config.toml
hidden_size = 256
intermediate_size = 1024
norm_place = "pre"
qk_norm = true
parallel_block = false
init_std_down = 0.0059
learning_rate = 0.0214
lr_mult_qkv = 0.5
max_seq_len = 256
Each number is 128 + 24 x the weight over its row's rms, rounded and kept within 0 to 255. Layers, rows and columns count from 0. Numbers have three digits each. The size before them is the row's rms in percent of the matrix's.

# down: layer 2 MLP down (transposed), 1024x256, rms 0.0813, rows 937-1023, columns 192-255
# up: layer 2 MLP up, 1024x256, rms 0.333, rows 938-1023, columns 192-255
down937 103:103134122141119127156146124118163102128122112116108114116152160146143143113132155099166136176105134096123102169117100160131112132109150125119124101143143103126146120139130126143113147129151180
up938 107:129146137138121115146147123122084104111105126116109126138114124127165117111119148124134114137147120133162135126139137165144130153130138166130093106147136106123120106117080112151148119160086176
down938 110:138110176150127139110143126109173106139113121130125124092080101125135107095114149138118120133165132117154134139154140156150082103138090092123077093122141104111070131134120147124162180139083111
up939 096:164138111097164138138147148125137087176114108151141163133108161151119117134101127134110146086108134187155146128125111108165146123087121110119173145133135101112083071136094120112105110112155122
down939 103:116108113176107117136162116172097142111099163114117110134152128093144129113114127116155125134136152099170136178122098150127064113158112116112130146137123152125124128171136113123158109080127139
up940 097:166165140138105131101135129126132111138168083078150122095201083134096102093113139114145101160100147101095141129105116172160101114166131125140155094177127156179139129142118098109182128113120116
down940 085:103137108133137143116184099122096149126151154138143104152062121162076117161127115163092170129109126090095159124171105131097142135115137106070141137130122137109095109115130136168094144114124160
up941 099:154100114144115112165145145133115097137104131154140131105124134107149159133117108146140144159164145113103128119139163114111133101112094141115121122133120111128136114138183160093146140086136116
down941 107:181135156126168120144149162117138127131086156129112161097111167077121117114135129136067116150130136137142155115142117129100126135138085111151116164171153162119121145153179159095115095094141104
up942 101:121134155098137142171145142092148136124131162129098117150088132110180140107188144195149134112136146109144119132109144089140151113122086132120146093138123104097157084132116132104096085116164104
down942 104:112107103148138142144095109127133156146114153126118115115130095075144158183089152147095172130117141139129113155090135099116092135124109165131161164130125130112137090147094136134121161146065068
up943 098:077159156155122127109120105158103157108107145100137113096133092110129196084117125140128112139123100099118119155105115142146118108148157161147132133125135140102090136138156143073151113150145143
down943 102:089153131147118098092137108111105168128085121112162122157124113116120151059165092124133107161111137117148113127128163123140127121140125143129114146142097114111140111130160194084108107144119153
up944 100:130168105094123130142119128143093095167154113118183168147160119120083107154135113110142109155143114105139092128116149109113111148125128137125179096112154119114103129119158161130127107138134097
down944 100:157126142194149122120156162144117158126131139118134100090095101085117113164114132114134134075107108114127132154148117132123089092137107160143146106147147137134166089132141141136089130161117162
up945 096:165162127127113146089121115119140082155108103123143148132143173142083126106176159140121114171128169149112138107140116114135133161114117102164132137146167098108128165166146142167117128156118134
down945 099:082142117113103119172123145101111130140120156094113115120109107122173109147140120128160088101141124129106107138123136133161164108101193152135102191138075177113091079123133128113150110113142113
up946 103:173088111175170153140142143089157116124137158139134156103112101139132082103137101174124170146117128159162113149093146104098161123111128089150128127118135071078108112125133124126121133109115093
down946 099:133094102137150134185162154160104128108194123150135131130104168131080128101166100098089140119158104080127102135155106123176088132134106127143143130138140142136184158115098143118125106098133131
up947 104:065116113166086185129097104162092182135158149126087124114137121096135088133145114114144135131130120132108126105130141171123131160125138135147146106130137133164131132145102124123120134104122119
down947 104:115105162118102156140122138139147125122155153119114145131191075180143114128093166116117112132118118109060115103144128157127147114107135139108112112117127109108156136153111123090143106165152113
up948 102:146141132137065141147124120082107136083116133090106107103163143114150132123158129113145062146128119150109131147122103148142178099163122109139118090126158129145111112101127105149141132137158108
down948 097:144154131135135147153126144119135161149099131152125106137140168136162119108112147137082130130087127129107136137125105103115124139137094130124122126114134134131144121129146096085124140147135107
up949 097:154118154134154165145130103121158130143080095150144101143126092132143112134108095135143118092155123151144114191151131161188178145115151108069158105108128118145086099107140087139156126151141133
down949 097:143133133164132119136125109130167141123109174129112100121179112120137106112115072121144127116123097086103110080109134142104109127141101122149160102073106121180084136118143158189087145141112119
up950 096:141146099058135116137122160125111145132153114109146162127144111121134149126174112162137159146114137154115082114120186117162135114122135133146161098141106135110136094146156094142119130102161081
down950 106:137106130133130154142138136174137171128103131120125092119156147151106127094115091112126104130126148149124114148108123110173117142143139104125149129115147112109139148127103119144148130155160127
up951 108:172134144146153129127138107130149107143105137129124125121096127134125159128141129140124112174113095118134160119102119100115169094151102141140152096124118121134122121147139158151171102129114095
down951 113:128133160136133141122086084088097176169136149144112134132124090147184136150150127136160104130178116133139095076083092127144085080115107111150079101141153159163135142150148101130133114097107116
up952 097:168162131129124129126103163146091132150135137131151135135157164128104114131152175152112120100135141124119098165138142183115104095157114093128144083119156119166154148131145083096095109122138145
down952 093:105163119096123159128133159120158102091163117109102117164151125133129125141105114135097128118138096078139132110111111161093148133129096117109113110104113103117144110131121142117151105106145111
up953 108:130141147111120125133137102157094177079140111129132144144129116153136181166063104124151103088187133114136128153123179114130088135142115147108143110107141146123122081117113160108122093123129153
down953 113:126108132091147115152116162120120075134088135108100136131104120137157129181120110109190129153121151131121107102096143134129123166137131128112098134106168182135111104128138114097090118146148170
up954 104:117152109114150159164119165171091140162122118137124137125137147164119142137137093191126164120156136125132105077162123085113128110130150162130115125158150125163105162123127122109121104211142110
down954 099:163083127139136119112129109101144091098118142086161154120136169106119137184111102108114162145138113137106132148116135123103165137179115155163147128156094152133154165153129112104106154160164118
up955 104:152102083170099171099071147169134123133137137136103156119136131107135183090108130161138143132132119131138119138143179108115170095145106123121154122099141146134148083125113116104139139127134111
down955 103:123091113149067125143075106158130177126132130133141104139186100113131148129145119099110162101186136131159160157135128127086154116125118130131132111168171105121106144141136141147119124144126103
up956 100:080122183114107146147150140131150167086112169141149130110155134102117124087158134132138118123133129107159146139119103141168120129111108147134094110123138095117129111150155139129133137122093104
down956 100:140102139112109085147136153082136097118162144114111155134107102116105100165153145139113096123173185132161117102090156150122096163139138106106089148118151105112110145153136114098139149112115112
up957 101:114070095161185098133148104147122098169097108122116119087138147120089107122164100126139122138091109141119108116099137090071104140116125147154150134151146101158133106127097104145157088128133131
down957 092:122124165152158103115139112132118148114125116106079101170090114141166126146124167090132129129142159126089132120114155089120086134112184145101149144165115148104127089089128134135110127106124168
up958 094:125122094168164130130127100171163113141099086129151083092106165167097112138161096149135067157093139137161163116116124134121185138105130122145142163110117123151095134073131104125153145173122140
down958 095:075105095141127149078111122119154158176135093141152145153113152140130155117117132135079084111171119144135127138126112126127083114122144166144108111114144159148110117107079140179109169128146141
up959 108:120105110082132137136158128127118139140121144123112126166135116131176141103103145112134145162163109123118115193107142131134145101166134147141158152162138134155159170145093149141123111125119094
down959 104:100133147077113118107094117143132161121098101153119123124170145140154132156133114146135156115111101137124109133141118119125124125126166150166146143106155181136144138147108134139165113117138127
up960 104:159140123101083123139147118109140145149067137118181102107121121108086112154118161123130141134148141073159146129142164107139145087084145153125161136101106158106131096112134142124144140159105117
down960 096:121113136113103145120133117145144130105148117129128097163148155130111125099139087139127164163170100119144125109088124134155118129107109115164168111111153121113107139124073126123167128138161102
up961 092:130135125091138110143091114120123142136143105093094115164144161071163127146132151124145107128093128153101141118120126143104159146116150146134115095109094124124103125111179122128152114149142146
down961 097:116140110165135160115159138148102126109141124166122124094118098149113136152109109130137163114159140114119122134122152142150096129096111126127095195149132132107140096148099130085154125117116108
up962 101:152122123116136161140110106074133092123096116101154120137130141149106131107101106130132131110130134140129123168128144080118179130161082146094118131099158146096129146148132099129182131184085129
down962 109:097156119160113132144124136112103140102165080116127146086143162172120163141131149104137104125102153147129133145142137167152117148132141124162105131045148091097108149122137112118131112095156149
up963 097:123123114118147131131116141179093122131105127141143097122113098107201154121105117147126111132142143125142121162170150103165134097106170160122169086163140138124150119110100104134129128150139130
down963 091:120129208119127115145078096106134128130160130145104109175125136128121118126099147151154101152114145158107136141115095099138134105154127144181097140112117129130122149104127080085111125151169151
up964 095:113115089118107161117095126169106149103133106140167118156134118141152150146142159121143123087134146125146099138155111123142158092176154112132138085134166108129137077132103128125113115074099162
down964 097:108120120132098093097149115074147077120120104139141140120146098134113109139103095134143154110108159084159156144083163157106131140080121141123137152105125110099136159102138159097111135138061112
up965 098:153165125144142123117106160133139126123126103158128134109140111145088094121162148105115150117127117117179100114139141117104124146158160145167140121147133116136138137143111089144144046128129110
down965 093:132126100124099086092117107093111108158123082117120146080151112112086144180119160131137136130147153118146142102115126091125092119150092116111172102108125131085151135104130136097138126108155062
up966 102:128143111127095123103106102136110141082171075128090155091116152129119118116109126121148095161058128102170118133136111149156147132120110115094110131111114128129113146156127098084132116099147134
down966 102:126149110111113120157107119111091138146123089164156161103132119151147155135111101134096131091120128090124093101123102132089151138121094138103141138157098115141114102069135148115125137148131070
up967 098:108146092127130111138161121113103142164146135154116153122133115145111120140128111163062173094099147145150083102144115097117110085146110131135066131145121082100123105096086135133171125100130157
down967 106:153154162160116153116146134153127137171165106133134189102111146127128139170138113119143155101190112097105136119171091152061094151112070109137135164161138117155135096122101152120148159137141112
up968 091:133143119109127112134119092127077096153125137087162136066152112073086087141169149142115101114079110128099149201113114139120122106141143175149131143090117125160144132079141127149089122122121075
down968 092:113101143115121105086179095125118154132173091134143187116122107131106111152100139121111131133145136117145173147125123114129124178103049134145138096106102136128176124137102135108141135164140112
up969 095:124121095148156128114084129092124121138099120141178086111140117069115143089105094128129115154093109124136109121151183080120120119121131118123091134116102107130107176119141130159063116144151129
down969 091:134140110073115146170110122102148147142110181074090107144130125093159059112106157099135147153122136136114161115136111147116166137151159132138142084128119099149155136112115155119125150120121159
up970 103:152135114117128160122130155155108109116095118101130125136154098105118106129156119097123148135109117107139157131130129155197132145167119130125119133131177094147129139123153064185088138090108102
down970 100:128100127164097147122131180104100143139129130138125106123113131086098148151130149154158175145141102113172159166131152116111077162146100156098096135131121141135117162127167119153082153121125128
up971 101:108117132100104141146110123144133111097107091093111152142113110144132103120138090133157119109120119151085094110146134162198116134152135122111109102124133098177151137127143145129140168109112112
down971 106:096093127148056129107117103125159113148152132102135141172077159165148123161156144147109127133148149115139142067131164104117137125107114137141122139128124123149147227139068126119108084112102092
up972 093:140127137178177109135097133139160071155126128160125181117173095172120092124156134094119144129116114119139102147100141146163169120145132105126107117134138093110134134126158101122141118107125103
down972 088:125105150116115102129106120142177148093138063136107113141106137089154143164108161147099145147151135100130143117120097110080120136118120143125147132113090173124137132102157104124158120143176117
up973 093:113076146116186119153138145113140118185106161131141141153119190181068132142111084159113171098066143139115136135123105117080115130108147129153108138105106104127109111140079134097096129128118133
down973 088:112140131153098129117138106158120119090157111159135153138094098130174154133167141111144140181151125129130101106134137089176138104143143136104176141132149158130170142099139091126123091095116145
up974 085:125137116139126126083128133152081107141113132128158133091118106106095115140098131131113140188128159118159091144125168135124147132106169127181103085117085128104138083143117165109134124150060123
down974 098:136145121136117135151163080115070155138121052134093148165137148098136120103135135137094148118102126128164148133076147152171140171118106174146157111072119097117126091123138129115159114197137145
up975 102:194164059126146129133143130062094144099142113119114159132114118149131116105128153138128063159102115121133095089106161140122163100131108102120153093112174136153092151168134129137102133119172164
down975 112:138137136127103094152156115123174092105140138140114119138102083110154164122115126136126062137106166164096147136128104154132128143110124107155126102103135142147105099165112105098124117103127128
up976 098:133170101174113108138122131184162155143106064119101128149133122084107148147096094140136128128148126111163159095135149139100130098094133136116161096076129127152108164107112133132123146179138179
down976 102:094130122120123123093137139130162164119160149114133103143154159123094104125125087121130096106171165154141168105113145132134146100131160088134123121117134098133103146134110112102126111148150131
up977 100:117148127131084120112077157162100129151093124145132138109142119123127114096154123133161129179105144122168149157172120078107133095148097137138129134124121158173141155135130144102133172117081115
down977 097:126140122132097186099151159125136137119161116111118109150164111134182114133127146196129074117122148142102156083128144189176119087131099152120130117135091129121146147126131161099138079135111163
up978 102:147123165136133138110144141156112129162125123153151067160164091112068164143152076161130133157170133126167106073108124129133098129165116121103126094133152147100110154133104152138131096139099143
down978 098:114139119135137104115124164138147087120119148167129159147128124133127136098114149090126122121130152150070143132097106102181110113144138112142120132107130181121084120115083104140119107150123103
up979 106:101123103129116105086112091158141183131156164102140125132164128164110150114114137089101101127101107122151138072140152141165139141095106116130139080149166160152124123122095099154153174101138154
down979 111:114140121141116135084122091160135093081087127145127120129130166136126135147102145132141118135144184131086113151122084141140101060154130113162146113078150173117176134129151126170111099089136128
up980 105:137107139177134107112164147131131100136153207084112136098080138161138081120138141127117117163130122130121147100119139137137168113138108103141181145128133134138125158144120143128147081134071113
down980 097:115190145164187150136126125147149136154146144097146111160157144155153136135100132176163120168133133101158110125109142123111115152089100105146136155137111178113138102113140100132166113140099152
up981 095:173119162147109107124106154112129146184140144142120093121093106120154150103117152099141119160103113121121065189126138130125132156150081105129100098101109157161137136153079103139167137102113145
down981 086:108142108072107133083103165114111164110146126116129142153135108113132118142139174113112147129180142153155167129114140137095138175143098124124121095124132130093116130141137128120112087078142101
up982 088:110129160213172164123137113107137129152176143118143121113125134146111123128126145112095106091118127138105092139133128122127141148131126146092111115103116114081115125144177087103148152187143112
down982 095:137137107075120112100158115133106135131162114166129115109166105134150110070102131134140146136137160148125139160104091126093181151107075147137077139130127092119101078127137112137142094132081097
up983 093:173126137118151140115143138102089131154130160133111124118123161071082152097139141142127157133112161109154061150145091119091096135107162144136103133125118081072138099146135108147155162109145167
down983 096:139162099121099149102171118115127111124129120131137087146156131106142125185109135149125112155117119127095129114117104162118163170181130116116153103138097109124155123131104139164136147168144141
up984 106:120114101093129101104141121124125147156108116133143137100093109095161134104122129116101160161120092094123121088140163135172109092083115142125139138133127117136117108142175077142130127146135167
down984 107:132100135108100165121101134150121132139117169123108121160104172122092126107125147147149141133119164154125172131100122158138117158103113098111116141128133117100114142167096116100105111089133155
up985 096:117107121149148123152061121135158122132123108095133140144155112141110143092173152124132104118143099171115108103107121155121103102103097085204134142120111130175125146116165118103142099121152143
down985 090:124161093176144083104141141101102113143186132132109143106133148108106098128149083187129163113129103114118129116111125141158130134098158129122108122150094115144114118143105167167108134166111127
up986 098:101143173167131156098101133161114106097099107134086118126110171166144150143167100145120157162107148159144112086111129157126118105172116145148099125135135164094126127117152126141108113155120204
down986 085:097125106109158145115170128143122144123177092134152160138109108124169093139169169129081118098130085141147114140154166085105133113089126119164128135119090103126115109109107122142150119133118112
up987 092:161102104113118139175097122134131142116161180146152134067150138102108102112164093126177133177099156126097094121135177120131156121122162115125114102101120120154116134129123131138113115085120155
down987 086:153130130138173084132136142120171109140145169114103123168096141101095106133098121153087112147143119178129129117149110111134131153141103132137134128139114143134124100101129120123136093159086171
up988 095:111124144126169109124105180125147139123134134089120132129108130163165076127098206091113105139057110116126135081148144120115147098126111120139084113113152129147164151140153127095139065102105137
down988 098:112145119145113134131126133137171086136103157105128135141159135148145100112124114131170147120102118123131146160151107135111137170130125152124139135144095119145119156110102137098142165164101167
up989 099:119123167088114122138079129159103129105139128121088127155123108115126149159082136109128086088111102101135116150108111152160099092177158132087135119138109133147096100134143111135132166092156098
down989 100:137097114137120134132109129130121212122139147118145121131096142127124097085143082161077129130159123113143109102130093134109147158124154133079129122174087159135155123110144133134115134063122174
up990 105:114149109122122102128128080120135135128127121112115100110127158148144109078138135134152204153068141141152121159104159137152122128130169134132137107119097143168143159091122118164165124120182102
down990 109:111149091112152083089108096115140124121104124138100122198103148087094151165109163101084135095118151086120145108117130110132151145140130123137121117144167153105158165110117126113087096128158112
up991 123:166144138102196133130127087151103145101133158118116105095146089163179179067172146095153100160127135146107132173156147130154102093153099163127112133126148107126102108098129160152105146160074128
down991 135:146115118139142156130083114133096115117142133107102094141130148111153119135108134130155145134127123143138128170118149105108112117165131157116131107151144130142120067102151084154116140147122166
up992 097:092157132138133126167128178130119168134089108117090139131136134126125159126106141124139129118112122069117106132112115121126100118105125120136130127122125146105118122165113116111123105111114116
down992 094:110145107156132110111147082144109121090108123133154150150122148086154131113112145132113145124111148099122143129126104117127163109153133140112149123104151123111119135089165107153137157141163112
up993 097:135124134118152114183118186143155162110127125113124161138102118119080116100096123135168108116172143121126180150126117179147118104123082155136151132118114128130122084126124105123118134171119151
down993 108:118082126118121117141127129130156134132128159130100087152108168156101091093094114083107097123136127114114127131117125120130134148142101094100107114129110132113168111159145144145108124186104127
up994 097:107114121115156114156113189164132172147092122092063133102104125130189120094150115120137093152118121125123151146137120169106161079114125140147089136150136108142152157112138134141119155100143083
down994 093:137118093162162137143147153162145143124104114120093105148143092142140143075128143091133075120127141129097137102126107123077142087120162124114126154094118131112148125138138167122116130129106115
up995 090:151139136103144137114122170085124123139164148129099152117171160117090137097165150154136110147144115168077088152074164121148148137130110119117124112047131132133130180132102086102156102139149096
down995 086:102109106105141111139113143165146111136106107146103114150165067124117132127131159123110090119159123114114123088103101121150115129102117089146152129145084110145134101132112138145127139147127154
up996 109:176152077121184115147135097131161157119123116169112152111162127123141140136154136139158143112083075124140119106131164104120100140064132130094126130122109113105110140115117118118083142141137136
down996 108:144135122118134166133093151131089126101148125139102114134095133143128111200145128166142174179102137122118138133123108155154170138101130145080126112119152142087104170110144111132141140138131144
up997 092:179130147119147113135127169114152119141162109164100112093127117205129160133092089128139089124105110116151146105124129149135183169130150086130141144108126121152101137164184093115142120140100127
down997 090:129143127149116173151091160153160119136138153189184093117149134121117187123154139143169155128173088131108174103116077119122098080178116121110165129186167159119116119154135104137142158114144126
up998 099:150137129142120129165120144112145142125128090162116182149153125095151126126117117155168094149142098113153163097066128153071118115113126122100154126103122121100111137128159115133103117135169144
down998 099:087116125158124163154138134135102155128112119122087143141095186113105138120090199131141187109121153138160100129112121154123128195137113131136124087090134127120103104160104099103146130116134139
up999 096:134120150137092131150116141117136110118138094147111156099096143111147109130104115123106157124108151144150111125103139191123131116126100113096106165143119089130136100128094113077168147080128157
down999 106:168124160146162142149127106115098082142112154138147139137132138143079151108113116175132086164159136095142104166143101126114097166124107120119118186141124135093149113178128127153133118150158160
up1000 098:111126145112127139129112182099098129117144138121117116153120094152166169166098130105191103138106119140143138119134119152157141158097137130081080107137122113118118149121184158124155106103191126
down1000 101:123108133085174115132156050106108171134144168141105162136132123132059108102137156127111135140161148142141104111116130082128076137132087106138142122127159140154140102146139151120147115185090156
up1001 096:099109163134103180138095116113160151178124136152115138123135133151157124117043098090182120108133093152151133132102137159124154144135155168124148163108100188141133154123123123136132100130085121
down1001 087:152151117131143110128122160141138143101090134149151101115127146150119137091121149138158128126121087120129153155121130085134153155131202123134112081122128118155122140138082121108144152122134164
up1002 107:118146128148129132146160195105143115128126097084178138132123122099128163159133123111120157097117146118104127154170156141170088129155107135161165125131148100157113150120116120130120153134159147
down1002 095:112160140153153133134102090145119100111136163114148146179094101121115164105153151153092110165137128169104123107179162109184108113132176112125165127114152110139141105107118150144115122129126172
up1003 087:146126120108153136137100091135107126102148134113118092157133129171125161101139151119157148134150136118142149133110149188114118159136127097119103097061109111137111147124119110120158138118163119
down1003 090:133136139184124138104154129108147147162143112127126120165122091097163087185142109146143125123139138121160193083122123119140108113109122128139163140131170142139088123120127209124142113129110135
up1004 095:118135114094133127180087141160068061131154180162096156139140106121089162129127143113098181105142179112134129174092117121115098140114086127129117118153133115177109128121159133128189113116106112
down1004 094:088067161139114122143118169108134114133113131121150075114117153132151144179129120139136129097092136115122119142095152124116174143112114123114120154153110124148137111144072116145121195114168111
up1005 103:108106185080140120081147134158101140104131177081115146108166155116145130130111183101094127120143115122139156143113134107128120139144130098133126115180134136165156134110124074091140095111127129
down1005 106:140155131129164137103099146103164141127086141153142150106084154130112131136097171113135129168109106120120137097153108111154156177135108145113177114095095130139144148134123159120094145131151087
up1006 098:167133118179133127132161141135168143116142146111151145084116134139136080133152088126108164116111100131109125138116069150089129151119116138090146110120123138147124088156125165122141159122082124
down1006 090:170149130114123147144092124128130144108129100121167113093129131145112145099146136117118124096138157113115137109174108114155112125141140089116158161160115139096137137139170140115115118164158091
up1007 100:134158202187154111126071152146145076149108153161125087126094116146139107117137107128123113125118120108125088101152076136143138129112162117123123145156133134113089149147143124123180168101099086
down1007 089:170150080123100142124147130107124135135128122131180149175186089140116114114128146107176123113141175094126148097133134092070135086163157125152103140129156163043097104123151071150147116166128149
up1008 109:116161106125155151075059161113151118106109124141121122100113125118142145120138115158151127124113134125073088084116141150171090145166169091100184163136149120129096145124137118159122153170134104
down1008 114:154122162145134173097115129140116159153156158122160116137149162114122141126132112125143097171116151127098077093090158107103109125160167088166126130129136098099109119104096116150126181112127151
up1009 106:127141182136102125135074153154091140086139097126121094162117180132109097126148140160087144136124126157123130116115097159092122134111137084154104139093140149129099138126108136145121114152109160
down1009 097:156102130135165102108083109150111155107186123140103148141138115110125142116105123147101108149116107090131121128140139112136108129126118145148116107108145112106178062099102110171139158118149130
up1010 096:141144112132094131129152175121133101123059126139114125123099115137128166092162136118168103094113131136133095087188120102161137168122144171114113156146139139148128136133120165152137130120168070
down1010 091:148077074136160088088155163176120147103170131171131132169121119104087106162168079148100126110152116169138130101136118128110132099122091128125125111134141117144120139154116121120147159130146094
up1011 100:130127076087154133137115120153125102116090112118125130164127081141147108068068096087162121106130141119159169095135101132161113158123083089132145132113148135161077082121130122118116117155146142
down1011 101:144146097128098144168141145105153114088145123143149100130155108129126132116123121160114150136134119144115097127161119169135151146148140104098119097108150151113126119149109081134148147101128141
up1012 109:111119155151138102127085123130159132158091108160141137156129158105130070099144137107140103121060129150118136146125121117126150126106119119146120112158109136113116168153129127137132153102128155
down1012 112:117124141125106120109119148092127109167088171122110093067123152130139114123107134097139150178103141134144137079085142112118072105165154094125129146086089117132136142139115141102121162104146135
up1013 089:108119105111092128101110179176119135147125144084107118103160123145144097110142096165138126177110174146112109079108101169114123106101148162124129100135166072158133126113169146115135120097109127
down1013 090:116089181140082136117132112123111199124124135164161148127153102119107129134108106109106121138160112139146151139110104113088143116097149091135123107169110106101154130125108093192107143114093080
up1014 097:140116137125125103131107144168141152078134107129143180133109112123117157131148163107137087151119124149140113129131137130133115115135142107123149137137095108147106130148129105161152148156119130
down1014 093:124160099124117126081181116096157107097123121125142132130110129117152096112115144119150125157146155138165156110101168114138145138097154121118141128123103077153158145118148144138093181143152115
up1015 096:144127100120131150112125159176150119109105110088137106126096116107128107067159118125146137160124131160093107122156119162130145142122174139145139087106167138137186143093153127156138130127116160
down1015 097:140143161127155110102128106103134115158126166130138145116096111127121146120137154146172137104139119103130128107165092137091126116077126163132090155121093134125144107175130118105142175114146139
up1016 102:110120157100138186145142095158115103146099175122123151122172119115139139126101131133099143073142145091180103138163126117121096124139123091142145114099112103102140102134160135161124114090089152
down1016 092:127133086170113126121164134153119135141096126150131108152118102110114118093150105126125123151187114102105148154105120128142110137134102148134135161147144112107111164119120170122149166136154135
up1017 095:144167105166129146157147136113139099134120127167111121091116130125110112175113174156111121129154172144104116091154086163086087130128163159168099164104138168083120086121143095186131137139132147
down1017 097:128142106120173100095141115180083155107137138141108136141143137118141136136132104114143127159105127157092113073129124110108117148087149101084154122152111116128113136122097107131136152145142124
up1018 097:149098108129120146122127145157152144113150178148123125120113156120157139090154133108123100112141124117131123125116126109116166115121106113106139107146146133152132118072151134133116168165116126
down1018 094:108117135132130106109123166125124133103126135157105106096137119167120137114157072119105145197119090111106139107144145139105119101096101134098095098191169142104106151185119133097121171112164153
up1019 113:137131124133140095197107101097128173149146143154117111141149115116122154082140112134158131138125070129103143135108107146151100099170138144136099129116127138104094130170115143152132134142118091
down1019 114:136087148130109149149111092092117133134081186117171152193172132132132167112118163119121094134142147112133135085107087159106145116101121118117118149091134147144113106158173133171142117135159101
up1020 102:135129131123096119130115115074123109148113132124052136098149127101161182119125140124137161136142104145091107137140127133122140131140137180085157158145142129120131142079122102172124135106143126
down1020 095:150121132112162126120156144153108158138059092123129118180164095092155167167122100108102115118118134148099176113097099145127112131143112124150134098144140141151111135130093155094087141132121083
up1021 103:104144183135130161156131117129132071197118115114119112141103135109140096097122146138106159084157154177152125136148142154115148144126126112140113151124105133130055110195123089088118124128122143
down1021 098:086143102132117135115130109088149156087162111163130111085156154105154142117140101139156115119135103108154122165131167116161111076101151054127117109168126168112114110123132092121124158125092165
up1022 107:143140154188127151129154118170118149102124079108091123124142152143086139136114154155109108121120158140121128142135112120118150097119118195110146115136128132092074131160155116121143118146132136
down1022 108:127174155104128130106126108111129119123117126114112127119151190148110089104127153153136137140162158145121117144097150057080142148136147117131125169117118110119121193135157136130132149078128122
up1023 097:155101108117190118128134130080103146149126137116146162139099111114123177152092179125123126125119118138134104135134142118149072114083157102125106133111145100145109105118171128145143148086152093
down1023 095:154145119115125103194092167092127143161126133088144129152116098091127149163118143098109141118130160123147100101148154143127125082154151112119114139170134163118119133135186095130167132160168161